{"n_layer": 14, "d_model": 256, "n_head": 6, "n_kv_head": 1, "head_dim": 32, "d_mlp": 1024, "vocab_size": 2048, "activation": "swiglu", "norm": "rmsnorm", "norm_place": "pre", "norm_eps": 1e-05, "positions": "rope", "rope_base": 10000.0, "rope_fraction": 1.0, "qk_norm": true, "attn_scale": 0.177, "bias": "none", "tie_embeddings": false, "parallel_block": false, "init": "uniform", "init_std_qkv": 0.0337, "init_std_o": 0.0389, "init_std_up": 0.0337, "init_std_down": 0.0169, "optimizer": "muon_variant", "lr": 0.00549, "lr_mult_o": 1.15, "lr_mult_down": 0.7, "beta1": 0.93, "lr_head": 0.0121, "grad_clip": 0.5, "warmup_steps": 92, "schedule": "cos", "final_lr_fraction": 0.1, "batch_tokens": 131072, "seq_len": 512, "doc_mask": false, "train_tokens": 521300000, "steps": 3978, "dataset": "wikipedia_en"}
Each number is 50 + 12 x the weight over the matrix's rms, rounded and kept within 0 to 99. Layers, rows and columns count from 0.

# layer 2 MLP up, 1024x256, rms 0.169, rows 314-332, columns 128-255
40 58 58 43 58 38 42 56 45 45 62 51 58 40 57 37 53 61 57 51 53 58 75 60 64 56 46 40 53 51 45 59 40 48 59 59 44 44 47 53 68 57 27 31 24 68 55 35 40 43 43 75 50 73 34 72 50 39 69 37 46 47 33 57 59 56 43 68 64 51 43 44 45 47 44 33 50 57 45 63 44 50 63 54 65 47 70 67 87 40 48 42 53 46 64 26 77 56 62 68 51 50 51 57 42 61 59 55 59 54 58 30 53 30 37 55 32 42 76 61 58 46 36 57 54 58 52 49
62 38 57 46 56 41 58 65 47 49 63 61 56 59 54 48 63 40 45 52 36 41 53 56 53 50 63 56 43 69 48 46 40 59 48 36 60 49 59 58 43 22 57 56 47 34 40 67 53 83 51 39 52 48 50 48 76 53 63 40 42 47 54 49 34 31 48 43 61 54 57 42 50 63 52 65 41 59 56 55 42 44 51 56 31 67 62 55 53 69 48 40 51 57 41 72 15 39 61 38 61 48 87 56 58 60 72 54 46 63 44 45 47 42 43 38 44 41 62 40 70 68 56 35 56 58 45 50
39 54 33 59 32 43 51 47 50 50 67 46 57 72 42 38 49 61 67 58 59 33 51 46 59 67 54 51 44 41 61 61 54 48 35 49 54 59 27 46 56 52 42 38 52 56 54 34 72 43 38 69 69 36 64 23 49 68 40 39 33 53 54 69 64 66 65 53 27 43 29 74 67 50 36 35 51 54 29 56 36 50 49 44 42 60 51 59 63 51 45 47 53 32 74 42 54 39 52 50 47 42 56 45 32 43 72 46 50 46 55 74 65 44 31 32 54 46 56 49 35 68 43 56 63 47 33 54
50 64 34 62 50 55 44 44 49 61 56 40 41 29 30 40 74 72 30 53 52 56 48 47 23 68 46 62 52 48 63 41 38 47 55 55 53 67 45 57 38 61 51 62 48 51 47 59 48 46 68 44 43 56 73 42 58 43 52 58 50 63 38 14 47 52 53 43 36 63 49 54 66 62 51 42 59 52 59 57 37 57 56 58 62 50 70 64 64 37 49 45 61 46 33 56 63 44 61 47 52 51 54 43 38 54 62 75 42 29 57 70 56 24 55 56 37 63 42 40 57 54 53 55 50 60 58 37
54 65 62 74 47 35 60 67 66 57 56 73 25 54 34 44 79 56 37 16 60 20 60 61 53 45 39 63 56 61 51 43 44 58 38 55 42 36 34 58 44 52 38 58 57 45 36 55 70 47 52 40 65 48 46 45 56 52 63 28 59 47 40 56 57 41 54 64 55 55 59 60 33 63 46 52 76 40 49 41 37 48 41 20 27 56 54 32 59 62 64 47 51 44 57 55 51 68 66 43 42 41 76 52 52 71 44 67 51 59 54 33 68 60 47 57 58 44 39 67 45 55 67 44 42 43 40 36
46 32 50 48 37 36 57 51 47 49 37 32 35 55 59 50 43 63 38 63 61 53 54 70 33 51 56 61 58 49 54 52 54 63 40 38 60 81 53 50 53 41 47 60 54 55 48 58 65 64 50 55 55 41 47 49 41 52 46 42 58 74 65 59 50 49 67 76 39 55 37 52 49 47 59 58 49 43 24 54 36 46 60 51 62 37 46 60 49 22 39 29 62 35 45 38 46 65 37 53 53 84 50 51 55 48 46 75 35 40 51 42 18 48 32 65 45 56 51 55 37 37 52 62 64 61 56 25
43 23 55 58 36 49 44 35 29 40 40 65 50 34 48 49 48 36 39 29 46 53 51 46 68 50 42 51 58 52 59 49 57 46 51 37 39 48 47 49 66 45 27 76 33 38 51 42 56 30 49 48 58 72 44 45 59 53 56 60 47 51 48 55 62 55 36 49 52 40 51 45 49 41 59 55 45 33 59 57 53 59 50 78 67 67 56 47 53 56 58 70 56 45 67 53 60 55 31 70 51 54 41 25 50 67 55 56 47 49 50 55 57 41 54 42 47 33 34 66 45 57 64 18 65 40 44 56
55 41 48 38 71 48 39 57 50 39 41 13 77 32 31 45 51 44 30 40 47 55 57 63 44 51 58 42 52 53 53 65 46 48 31 36 59 54 53 52 51 46 48 54 54 48 42 59 35 68 52 66 72 65 51 39 39 59 66 61 44 28 60 44 53 36 63 56 22 58 65 49 33 52 46 63 60 63 57 42 38 36 59 36 73 44 53 51 54 55 46 34 49 46 55 53 46 45 37 45 43 36 51 62 54 52 50 33 33 49 49 40 48 45 39 57 61 43 26 50 36 43 56 36 58 48 40 59
41 56 55 31 65 58 55 61 64 43 34 53 36 51 44 47 45 49 51 70 51 56 64 59 61 51 63 54 76 50 61 40 71 46 50 45 47 70 40 34 57 36 61 51 34 34 78 43 30 50 31 58 49 57 48 40 53 48 50 57 45 56 29 56 63 63 49 39 38 29 52 36 43 47 30 68 36 35 51 50 48 40 58 86 76 50 66 59 75 65 57 53 35 40 41 45 37 44 49 22 65 61 66 58 47 61 59 54 64 56 47 37 49 43 46 48 46 51 65 47 52 80 42 29 54 16 55 45
70 52 44 58 47 65 50 40 35 52 36 65 77 51 32 41 37 71 30 49 61 50 52 61 47 46 53 66 42 70 54 49 31 41 57 69 41 59 36 75 50 54 54 46 58 47 51 54 42 47 56 33 33 69 50 49 47 55 52 58 21 40 47 61 53 42 51 44 79 43 73 43 52 66 29 41 49 38 44 37 55 48 59 60 49 53 67 40 43 57 42 36 55 56 52 52 50 35 52 31 62 67 49 62 32 41 57 58 62 50 43 62 23 41 55 55 31 54 61 62 43 40 48 30 55 55 53 68
36 41 72 50 39 69 44 46 35 32 47 61 71 50 34 32 62 54 52 43 67 57 44 63 46 67 39 42 69 56 35 51 51 48 46 51 49 58 61 34 32 36 66 47 52 53 52 50 44 56 36 59 59 48 38 67 51 43 42 49 37 50 61 36 51 76 50 33 44 55 48 58 32 43 68 44 28 42 30 57 70 52 44 39 60 58 31 59 60 37 40 40 25 46 42 62 39 61 36 45 43 39 40 34 55 70 34 49 52 28 37 86 39 30 59 50 15 35 42 37 39 51 56 50 52 52 58 53
56 48 54 48 59 63 56 56 64 52 52 49 45 53 35 49 57 62 49 77 57 64 33 60 48 57 40 48 48 62 39 47 60 76 61 51 39 48 62 58 58 63 39 68 53 55 75 44 34 51 37 44 48 45 54 67 52 52 36 71 49 49 44 50 42 56 44 56 52 56 62 32 45 40 42 33 28 34 50 39 53 49 54 34 58 58 50 65 43 91 53 55 43 49 52 64 55 34 58 46 47 69 56 61 54 50 45 41 76 51 38 67 46 27 58 42 37 47 50 58 37 54 64 39 66 64 61 51
42 61 60 26 63 68 54 56 66 52 49 58 50 69 61 61 49 60 45 42 61 50 52 37 70 51 38 32 41 58 41 33 49 42 26 63 54 46 47 80 35 46 71 48 45 49 52 52 44 46 50 36 46 46 57 41 56 39 66 49 39 44 51 35 44 64 68 50 47 72 53 53 50 46 52 51 50 42 48 67 46 52 55 69 40 47 55 38 46 18 54 54 61 56 50 25 45 62 41 65 37 49 36 46 38 71 85 61 31 41 40 48 33 56 54 13 54 57 47 72 65 73 54 44 41 60 41 48
50 55 30 39 76 39 54 49 59 53 51 38 22 45 41 48 49 25 55 41 45 57 60 36 42 26 52 59 39 56 47 36 36 54 42 27 35 35 58 52 47 60 49 58 54 53 37 65 58 33 54 39 59 64 56 44 32 67 57 69 60 52 77 44 46 56 57 52 52 37 45 42 36 46 61 44 50 46 55 58 62 56 51 25 33 34 66 78 70 28 46 57 87 74 52 55 46 47 55 46 53 63 18 27 52 76 59 52 44 51 66 53 53 40 68 66 56 52 44 51 43 54 68 61 52 31 61 29
42 54 59 57 74 36 61 49 67 45 60 57 67 32 36 46 49 51 43 50 31 45 52 71 68 44 46 64 28 51 54 60 56 38 51 49 45 68 59 48 57 64 53 44 48 42 40 54 48 50 56 59 65 42 54 45 51 55 43 33 55 22 54 45 31 44 38 41 49 52 28 64 52 56 36 50 40 58 37 43 57 53 60 47 50 45 57 52 37 38 34 44 44 58 53 63 61 39 51 33 38 44 35 49 50 47 47 46 53 57 63 42 64 62 53 49 33 50 46 59 39 50 55 71 48 52 66 55
68 60 67 36 36 48 51 56 56 33 36 20 51 55 54 39 37 53 50 42 53 52 40 47 49 30 54 56 62 42 63 42 51 57 70 55 61 54 40 38 63 68 42 58 47 58 63 55 52 47 49 39 47 56 25 56 55 30 40 63 48 52 54 47 47 64 72 38 45 68 38 63 50 41 44 49 47 43 57 48 44 73 39 38 50 46 49 53 55 31 52 61 56 60 46 39 54 41 60 43 71 46 52 43 61 61 20 59 47 41 67 64 55 52 40 75 58 50 44 57 55 46 63 52 41 44 51 39
68 79 44 53 32 53 44 26 42 52 69 49 36 44 51 45 63 47 64 24 51 61 46 52 45 57 39 41 58 71 43 51 18 57 53 57 60 42 32 56 33 28 59 44 44 55 55 52 54 50 59 75 49 36 58 07 56 29 44 50 72 40 44 43 57 61 37 53 40 64 69 56 61 58 36 55 35 43 44 35 69 39 45 51 39 55 34 38 36 68 37 62 46 43 71 57 38 38 58 62 57 29 52 37 39 57 47 25 49 69 38 65 48 52 41 41 35 65 52 51 48 35 52 58 69 57 67 53
58 50 39 42 53 60 38 39 39 53 36 58 36 59 59 57 65 72 57 48 56 51 37 40 46 58 38 51 57 41 56 67 42 57 60 55 65 58 49 52 67 40 72 53 13 53 48 44 54 38 42 62 50 54 60 41 51 49 56 57 38 51 51 42 45 35 63 45 69 53 48 49 59 58 40 65 32 34 56 56 43 58 35 56 33 68 46 46 56 37 39 59 55 42 44 58 49 40 26 49 53 46 60 50 58 44 62 30 54 57 39 64 59 52 35 41 40 25 54 55 31 42 44 53 29 45 43 46
38 46 35 43 73 63 42 43 57 38 45 30 54 54 51 51 59 70 40 60 65 54 43 46 67 60 54 77 37 42 23 45 51 59 53 64 79 61 54 55 59 59 49 74 64 62 43 42 51 51 47 52 61 76 55 60 36 69 63 58 41 61 44 50 38 73 64 42 52 55 52 56 66 38 54 55 29 51 64 56 51 33 45 40 40 36 51 49 59 34 32 57 42 60 52 57 75 33 38 43 54 55 68 44 55 45 50 41 65 29 42 24 59 58 59 63 52 76 21 62 35 26 54 46 67 57 57 51
# layer 2 MLP down (transposed), 1024x256, rms 0.113, rows 314-331, columns 128-255
55 44 50 47 38 50 55 76 62 47 64 54 38 38 62 31 60 45 41 49 60 51 75 51 64 66 45 50 61 49 47 45 58 56 72 61 43 45 30 52 63 66 48 57 50 67 62 33 42 51 54 66 67 51 38 57 56 56 50 59 49 50 34 57 64 58 48 45 42 52 52 51 47 65 73 55 44 56 52 43 52 72 49 68 51 51 40 38 53 34 48 41 38 37 54 46 44 45 44 57 31 53 52 53 55 52 52 57 60 64 50 34 41 41 47 62 45 36 40 43 59 34 45 48 39 39 50 49
41 47 43 38 42 59 40 20 58 34 58 71 72 34 65 73 46 67 49 33 77 49 67 48 43 57 43 56 48 50 49 50 48 59 43 48 62 74 62 56 68 56 64 47 46 51 43 38 53 45 45 56 57 61 42 42 51 54 59 58 44 47 49 44 62 52 45 48 72 62 60 38 41 62 51 67 38 52 65 57 72 51 33 66 54 39 66 32 52 59 57 42 46 39 56 53 78 60 38 64 48 49 58 50 48 73 45 44 59 54 46 68 63 64 70 76 55 50 24 45 39 35 55 30 47 47 55 59
49 77 61 48 67 46 49 34 59 38 20 43 37 35 52 63 43 47 48 43 33 23 41 47 41 38 35 63 52 50 49 37 32 58 64 40 49 37 72 66 47 54 35 71 52 69 61 50 52 69 58 79 36 67 51 34 63 44 38 61 45 52 58 42 61 47 70 44 56 63 52 38 51 49 51 47 45 22 43 61 54 39 57 57 49 73 42 43 34 59 51 64 46 51 37 51 51 61 39 52 65 54 57 62 38 64 50 65 53 48 37 53 55 58 61 47 73 44 23 57 56 26 57 26 43 48 48 73
51 56 64 51 52 48 39 51 36 61 39 62 32 57 51 65 67 37 41 41 40 62 52 44 51 58 47 38 54 58 62 37 15 50 49 71 37 51 37 50 56 43 30 29 51 59 66 56 46 50 53 47 70 41 58 57 59 80 52 56 51 50 59 50 44 50 67 61 23 56 51 55 45 36 47 53 57 67 48 26 56 42 49 40 84 56 52 33 42 48 38 38 57 56 27 45 44 47 48 53 56 52 38 55 56 53 32 41 51 28 65 33 58 44 37 57 51 29 45 44 52 60 39 49 44 59 57 63
34 45 39 44 41 58 69 60 58 50 64 50 52 34 56 69 62 63 38 44 61 56 58 66 52 67 60 51 64 63 50 47 71 64 72 57 49 54 48 54 44 49 59 52 45 55 32 43 61 20 33 54 39 49 54 56 56 63 37 44 49 31 58 42 53 69 45 33 51 56 59 43 22 58 41 44 55 44 40 52 66 48 51 33 36 51 34 51 39 68 49 82 31 57 40 69 41 48 58 58 38 61 48 33 46 44 56 51 42 51 46 23 53 58 53 46 64 55 40 59 44 80 50 35 65 35 52 36
67 65 32 59 30 40 44 62 42 65 55 57 45 45 59 79 48 43 48 37 66 45 49 39 66 57 51 40 43 66 38 50 56 51 28 38 39 50 43 39 32 65 42 70 63 56 35 30 51 41 33 42 37 52 46 57 50 56 47 62 29 41 52 69 58 38 54 41 49 47 46 49 71 77 50 26 73 60 53 35 40 49 36 42 25 64 50 50 36 55 59 65 34 58 41 38 57 41 47 50 48 26 55 32 32 67 49 52 50 37 44 52 47 50 64 29 47 48 44 68 41 56 51 50 47 37 54 46
52 58 54 43 55 43 68 47 74 61 45 40 47 60 52 36 43 72 50 57 52 59 47 45 44 41 56 56 57 55 40 50 54 62 40 46 82 34 63 46 36 64 67 06 58 58 43 63 51 70 48 47 22 37 57 59 30 52 47 41 57 46 51 44 34 32 45 52 45 65 48 64 40 62 46 46 64 60 43 53 43 47 48 43 39 33 51 37 35 42 37 60 56 49 32 49 47 40 63 40 45 48 62 60 62 37 53 36 52 56 50 57 48 73 31 60 53 50 44 30 50 50 28 70 38 57 51 47
45 41 39 65 51 57 39 44 45 49 60 64 47 60 57 42 27 44 64 53 46 43 42 35 49 41 26 68 62 66 39 63 60 52 44 43 49 61 60 52 36 51 54 55 53 63 39 40 61 38 37 44 18 44 42 50 76 28 44 50 53 49 42 58 37 54 57 45 48 46 57 56 36 37 72 60 49 21 51 60 51 51 56 54 29 47 41 38 52 45 54 46 52 50 60 58 44 52 43 53 45 68 38 40 61 34 56 69 64 47 42 50 38 73 57 41 60 49 42 43 44 49 51 49 50 39 68 56
49 59 54 43 52 61 47 57 35 40 48 57 45 46 39 57 50 50 48 66 55 58 63 40 43 57 47 65 53 64 54 48 47 72 44 38 43 68 55 42 66 26 76 42 61 52 64 54 39 51 41 61 33 44 37 52 71 56 44 54 53 56 31 55 60 37 45 49 55 51 57 43 36 11 07 55 41 44 52 32 65 43 58 35 48 31 59 46 68 44 41 54 34 48 57 60 36 45 53 52 62 52 56 51 45 51 40 42 65 60 52 40 46 44 35 51 68 61 35 55 56 56 24 54 53 29 48 40
44 53 54 44 38 56 62 34 54 56 28 51 31 46 48 56 46 54 42 33 47 47 40 34 43 52 76 43 77 35 42 63 34 62 60 43 37 37 31 61 66 35 37 47 62 52 25 57 73 49 42 55 53 47 50 60 50 39 50 28 54 43 86 65 61 38 68 34 47 33 69 48 51 48 70 64 42 36 37 53 53 61 71 41 37 56 52 35 58 53 48 56 52 34 44 67 39 55 40 51 41 44 51 38 52 22 49 65 55 52 38 43 57 48 56 48 44 44 65 45 46 71 69 42 66 54 49 41
32 59 27 46 79 29 51 42 56 54 39 66 43 42 62 54 35 67 36 57 65 68 56 37 61 58 57 49 49 33 71 47 47 53 55 56 29 73 51 34 61 71 65 45 56 67 42 60 63 43 40 57 67 43 47 24 39 76 69 45 64 56 24 45 35 47 50 57 46 69 49 34 84 61 59 76 49 56 58 57 66 59 31 45 43 49 44 21 48 36 65 52 50 46 48 45 73 54 50 66 52 53 64 44 33 18 47 30 33 74 56 47 56 61 61 24 52 39 57 48 47 52 43 40 68 56 48 53
45 33 39 65 55 45 57 52 63 55 46 50 44 56 54 68 42 51 59 63 53 41 35 38 45 34 55 55 63 53 58 59 50 52 35 36 65 53 54 37 65 63 47 65 71 45 47 37 77 63 53 42 48 60 45 49 55 53 60 55 51 62 64 54 47 38 51 65 47 45 49 59 49 50 42 64 58 60 35 34 48 30 61 61 49 45 48 50 55 66 43 57 53 69 38 27 53 72 42 59 31 57 41 66 36 26 40 46 61 42 59 44 51 39 38 32 36 61 60 47 58 34 48 61 21 26 49 26
50 57 62 75 63 37 28 51 66 39 56 49 36 36 40 38 40 44 74 48 32 41 38 49 38 33 68 44 53 32 44 73 36 58 58 55 33 45 45 43 43 51 45 46 33 26 38 68 63 57 43 69 62 44 47 46 42 62 54 40 54 40 39 60 41 60 33 59 41 47 36 34 54 52 39 58 49 36 63 43 66 49 55 42 39 50 47 59 52 68 64 39 46 48 30 56 59 28 60 43 59 57 57 61 53 37 40 56 68 61 53 50 67 36 57 39 52 48 63 57 38 47 34 63 43 64 48 52
78 65 43 49 72 44 61 52 67 49 38 50 43 39 57 50 38 27 55 24 41 54 77 40 48 52 46 58 51 58 65 26 66 64 49 29 26 49 54 55 48 35 43 40 51 48 57 48 52 62 26 38 71 56 49 55 54 48 31 75 63 47 45 35 46 48 52 33 43 23 45 56 60 66 50 52 55 53 35 40 58 46 64 48 31 54 44 56 41 39 66 52 44 61 41 53 26 47 57 21 58 57 40 42 61 62 42 44 62 35 32 51 48 69 38 60 24 49 62 49 86 40 47 50 39 39 27 54
60 64 36 64 56 45 68 63 38 52 53 48 51 73 46 53 55 45 59 42 51 54 12 51 38 54 68 52 76 47 59 47 35 46 53 56 53 38 39 17 73 56 52 73 53 75 34 65 56 66 43 47 59 42 61 55 24 61 36 50 34 57 44 67 35 56 54 51 44 34 52 15 34 48 31 39 44 42 69 48 30 64 52 52 43 43 50 48 65 49 44 54 57 56 48 44 42 50 34 53 37 52 33 77 40 49 48 43 57 62 53 51 30 43 51 63 54 33 41 57 58 46 61 76 59 43 36 56
53 77 52 50 48 32 60 53 46 35 48 52 38 86 54 67 34 63 48 39 55 55 50 44 58 55 67 49 63 57 77 43 53 58 45 71 75 57 40 39 61 83 37 33 49 54 35 63 48 52 29 49 51 70 47 74 52 52 63 56 67 40 26 43 57 46 47 54 60 71 56 50 50 64 60 38 37 66 34 36 55 45 47 30 44 60 39 42 58 75 57 52 31 66 38 58 47 86 50 45 48 58 66 44 32 64 66 57 53 41 36 45 31 43 62 64 66 51 43 46 66 56 52 30 65 34 36 44
41 49 48 77 61 53 74 38 65 37 44 45 62 49 25 62 52 49 44 38 42 48 49 23 41 44 66 53 61 76 50 69 32 34 63 50 54 57 26 49 56 46 60 20 25 40 61 56 58 41 60 48 49 45 60 60 68 42 55 51 69 47 57 39 51 71 49 44 41 57 59 65 51 44 31 32 49 53 48 41 53 44 56 37 53 53 52 75 52 57 53 54 53 44 58 54 53 38 52 51 60 37 49 56 50 56 78 53 39 39 26 47 35 42 25 68 46 63 67 70 58 52 39 48 52 59 72 47
55 67 45 51 58 54 45 50 44 42 57 31 69 42 45 37 46 42 54 36 42 59 57 47 46 59 51 49 45 61 45 33 38 35 37 59 67 52 55 26 49 41 28 58 50 40 32 50 57 31 71 44 53 76 64 45 42 46 54 43 64 51 38 54 74 42 08 56 33 61 54 48 58 47 46 48 60 37 53 40 56 64 54 51 57 39 48 37 45 52 58 42 48 53 37 41 54 57 57 52 19 42 38 51 63 47 56 49 68 47 46 66 47 53 36 39 50 66 69 36 59 44 63 32 56 49 53 55
# layer 2 MLP gate, 1024x256, rms 0.164, rows 315-332, columns 128-255
58 55 48 22 37 65 77 52 28 40 45 45 32 21 52 61 50 34 26 42 50 63 52 55 53 45 44 67 32 62 38 42 47 42 34 73 39 61 50 37 40 37 69 30 25 69 45 44 51 61 45 83 47 33 56 37 36 56 45 50 51 52 38 54 47 59 54 77 57 42 53 71 48 49 37 46 38 45 59 60 31 39 64 54 68 66 41 59 81 53 67 61 46 48 44 45 63 47 54 50 57 43 31 55 56 40 46 31 61 51 56 40 61 75 59 45 66 53 47 38 63 35 20 70 69 50 44 36
57 47 69 64 37 53 34 56 28 49 35 43 60 37 35 44 51 47 26 75 68 65 54 40 67 46 41 43 59 48 51 57 21 59 55 66 59 64 44 52 59 45 50 51 63 53 60 36 59 47 68 45 31 75 39 45 45 38 50 64 51 38 42 14 62 35 58 51 50 47 43 55 41 49 51 52 54 46 53 43 37 86 23 40 59 38 37 56 43 59 65 40 49 63 75 79 48 39 57 26 44 71 69 30 49 45 42 48 76 30 63 32 62 40 80 51 55 67 64 49 60 50 51 54 54 50 56 53
53 41 58 52 36 49 57 54 53 32 37 55 59 54 68 46 52 43 39 53 47 33 62 39 49 42 79 41 70 22 45 33 64 45 49 51 46 56 44 61 57 49 51 51 55 58 19 51 47 35 42 62 36 33 42 43 17 20 25 45 50 80 49 37 54 46 56 40 63 50 42 45 37 42 46 54 40 18 53 61 57 32 32 41 41 45 37 69 62 37 44 45 41 50 60 61 30 63 61 50 45 73 30 49 59 54 58 23 42 60 79 51 33 67 39 55 30 49 34 55 35 53 58 68 74 46 47 52
49 42 41 48 55 58 57 30 46 30 49 55 56 48 31 38 60 58 72 49 56 75 47 66 48 71 44 27 30 61 26 51 58 62 51 57 61 63 41 36 48 46 62 40 42 35 56 43 56 41 28 51 47 54 80 59 73 58 55 39 61 53 43 71 49 48 45 43 51 60 25 53 34 71 43 42 47 75 51 56 81 39 53 40 75 56 61 64 73 72 55 60 46 69 61 39 67 63 48 47 73 36 41 61 41 29 56 55 32 48 41 35 62 31 56 56 48 50 36 27 63 50 59 54 47 37 75 77
67 54 59 34 45 46 52 60 58 41 33 57 59 78 55 46 58 62 49 68 34 43 51 58 49 46 58 54 41 49 56 74 41 46 56 57 61 41 61 39 82 65 68 30 42 35 37 61 44 52 55 64 60 67 50 24 41 51 56 35 63 41 37 60 36 41 52 39 50 63 44 55 56 56 35 66 54 58 64 37 40 36 73 67 43 64 61 65 45 54 37 41 64 48 44 62 42 55 62 35 53 50 54 52 54 33 81 33 42 59 52 62 58 50 44 48 50 56 54 39 48 78 55 43 57 44 41 54
35 53 37 48 55 47 64 56 63 49 34 49 53 55 45 55 53 44 48 39 46 58 30 38 59 46 63 63 56 75 65 49 51 49 40 51 75 34 48 50 50 51 58 36 56 69 60 55 55 49 41 55 21 28 44 45 35 45 42 52 44 65 38 40 51 38 37 46 59 56 38 52 46 69 39 47 69 72 34 43 37 39 45 39 41 25 44 45 49 56 33 59 59 34 21 55 45 45 50 34 40 27 41 78 53 35 44 36 53 54 69 51 57 69 42 73 45 49 39 13 42 55 64 70 63 68 40 59
25 63 55 58 58 50 51 41 56 52 46 43 31 59 62 59 60 53 56 31 51 58 69 23 54 67 35 48 35 41 51 60 63 45 54 52 51 42 66 53 38 61 57 58 61 60 61 27 61 23 56 59 31 33 56 60 35 47 51 47 50 79 57 61 63 63 68 53 63 52 61 32 60 40 51 42 59 28 54 56 61 40 32 45 48 29 51 82 23 54 42 59 49 36 39 42 58 60 53 49 28 78 45 47 46 66 45 57 49 44 25 59 57 61 51 58 41 29 35 78 67 36 69 35 36 56 46 31
57 50 48 58 50 48 49 61 36 33 58 53 56 41 53 46 43 68 54 28 56 45 34 54 34 43 35 45 26 38 43 59 28 51 51 49 34 57 54 68 67 59 68 46 57 48 35 56 58 50 47 43 48 52 44 56 53 58 47 34 45 43 45 58 46 59 55 61 52 70 56 54 68 32 48 28 42 57 43 54 57 60 42 34 19 34 33 52 75 32 46 49 56 38 67 59 67 63 56 73 39 33 41 51 35 51 38 55 51 48 45 62 58 43 33 59 51 44 29 62 50 35 55 69 45 51 42 56
46 49 54 67 48 57 58 48 59 35 56 49 58 59 46 36 57 44 53 50 51 43 38 56 51 36 56 25 47 51 40 70 64 52 61 38 52 58 40 49 43 52 53 48 44 54 39 39 45 85 30 43 35 45 25 52 53 46 70 47 44 39 45 47 37 34 67 14 65 41 46 51 72 38 60 66 48 36 57 50 63 55 19 52 37 49 57 44 33 48 36 54 58 48 41 70 33 61 51 67 32 29 53 48 41 50 42 49 44 51 53 56 43 65 43 55 56 50 57 51 75 47 42 59 59 30 72 26
46 50 50 36 88 36 58 61 50 41 32 46 76 70 57 50 40 57 44 58 77 68 38 32 58 52 56 37 73 48 63 64 47 56 60 61 35 47 50 55 62 65 50 59 59 46 68 59 66 49 51 57 66 59 35 47 70 66 56 67 64 61 36 54 31 54 52 46 56 47 39 30 30 67 40 45 37 68 72 47 41 58 64 49 53 43 44 45 38 39 52 50 38 63 45 42 51 56 49 69 43 58 71 27 31 30 47 45 48 64 55 59 70 69 51 50 58 33 42 45 43 53 51 52 54 67 38 65
36 88 68 60 48 33 52 58 43 51 47 67 64 47 46 51 41 75 47 36 71 83 80 40 62 38 57 48 29 44 47 43 45 47 49 41 69 56 38 44 61 45 54 37 33 42 50 47 54 26 18 50 38 57 61 49 65 53 51 72 58 65 48 50 36 54 55 33 45 67 59 37 44 41 53 43 27 56 51 55 59 56 35 47 49 42 56 30 82 51 53 43 52 40 51 41 48 54 45 54 64 61 68 70 37 47 40 69 68 47 56 36 73 52 56 55 31 33 31 52 53 55 48 55 35 31 30 45
45 71 60 64 55 53 43 36 55 34 42 63 32 66 34 29 40 56 69 31 30 58 62 29 62 43 66 60 60 58 43 35 45 59 64 61 39 51 42 31 62 42 39 42 57 39 37 70 61 55 42 57 69 51 38 39 54 71 75 45 36 41 45 64 53 44 53 54 65 47 28 34 76 36 56 65 70 21 42 45 49 46 32 34 47 58 56 63 67 66 53 55 53 54 46 52 33 46 52 40 38 55 57 58 59 32 44 56 54 64 48 48 73 30 41 53 46 21 56 58 26 54 41 70 48 52 32 49
50 65 50 67 49 30 43 49 38 53 66 58 66 41 74 27 48 57 54 56 56 55 42 45 47 59 50 58 41 55 49 29 37 47 53 34 57 63 12 47 60 55 37 54 61 52 53 51 44 38 41 56 64 35 50 51 41 26 24 59 35 40 62 31 28 53 46 56 41 45 45 69 37 49 53 32 39 41 43 48 70 54 49 50 58 60 48 63 46 36 58 46 51 55 53 64 52 51 53 59 50 44 50 47 50 62 45 42 71 63 25 52 48 64 47 65 46 55 42 45 68 60 86 47 45 47 47 38
22 54 53 55 45 34 47 31 46 55 61 58 61 60 39 40 56 61 41 70 65 36 55 47 68 54 60 23 31 43 65 56 38 55 50 34 51 66 41 71 61 40 50 65 56 48 33 40 37 54 64 45 52 52 39 55 55 42 62 69 50 49 59 60 55 51 49 65 53 51 47 56 26 51 56 33 52 36 29 54 50 58 50 57 35 43 43 55 29 30 49 50 45 56 60 44 38 37 48 39 63 32 54 54 62 54 50 64 48 45 66 37 55 56 42 52 38 46 39 53 43 79 51 49 56 64 60 36
44 74 71 55 68 47 58 58 46 62 71 64 43 42 45 58 36 67 58 42 46 64 46 32 52 49 54 41 46 50 48 43 63 62 34 56 36 36 58 54 29 38 35 61 29 70 46 47 49 50 63 49 60 42 51 39 58 55 30 30 59 46 41 42 51 47 22 59 40 44 50 45 40 73 65 46 53 68 50 49 67 62 57 56 25 38 55 53 58 36 43 61 50 66 71 44 43 39 52 46 48 52 41 56 52 45 39 47 68 49 51 73 54 48 59 51 32 43 75 45 73 56 58 59 73 41 45 72
57 32 46 61 42 50 45 29 66 56 70 47 59 51 66 52 52 46 70 42 56 39 67 00 52 41 42 38 18 60 63 46 62 49 52 40 47 40 40 35 61 47 63 35 50 58 54 39 41 41 48 75 49 60 67 47 71 54 44 29 41 51 53 50 43 76 45 69 57 43 39 38 60 49 47 46 58 56 55 78 51 44 64 40 20 51 34 62 62 42 60 54 45 44 57 44 56 48 56 72 56 37 35 49 37 65 55 68 50 44 26 40 67 50 46 56 52 48 48 57 33 54 55 56 51 52 52 44
32 30 58 37 55 47 53 57 47 42 59 35 37 50 59 55 33 59 43 63 55 65 64 54 43 38 41 55 62 54 45 21 54 46 18 64 82 40 51 50 33 50 39 36 54 56 54 63 56 35 48 51 33 33 53 54 75 41 55 35 34 68 51 53 53 70 57 72 45 61 63 65 48 49 51 24 75 44 51 44 69 47 46 49 66 53 44 59 36 46 50 48 31 44 63 49 45 73 74 43 40 48 56 40 51 51 67 75 35 60 44 56 47 57 60 55 61 53 43 56 52 54 38 50 53 41 48 35
82 20 48 38 34 72 68 61 44 56 42 57 39 66 66 64 62 64 66 36 51 58 43 38 65 65 39 49 62 65 41 40 38 43 50 50 70 29 71 41 61 51 49 38 48 60 42 59 65 33 61 54 38 41 56 32 67 36 52 61 13 57 54 32 41 45 51 55 70 69 64 51 72 41 59 31 68 44 45 52 30 55 32 46 52 62 44 58 35 82 39 38 67 40 23 44 29 47 47 64 53 36 46 40 42 67 36 56 59 66 49 65 40 58 48 37 59 44 42 75 47 53 47 44 62 67 53 42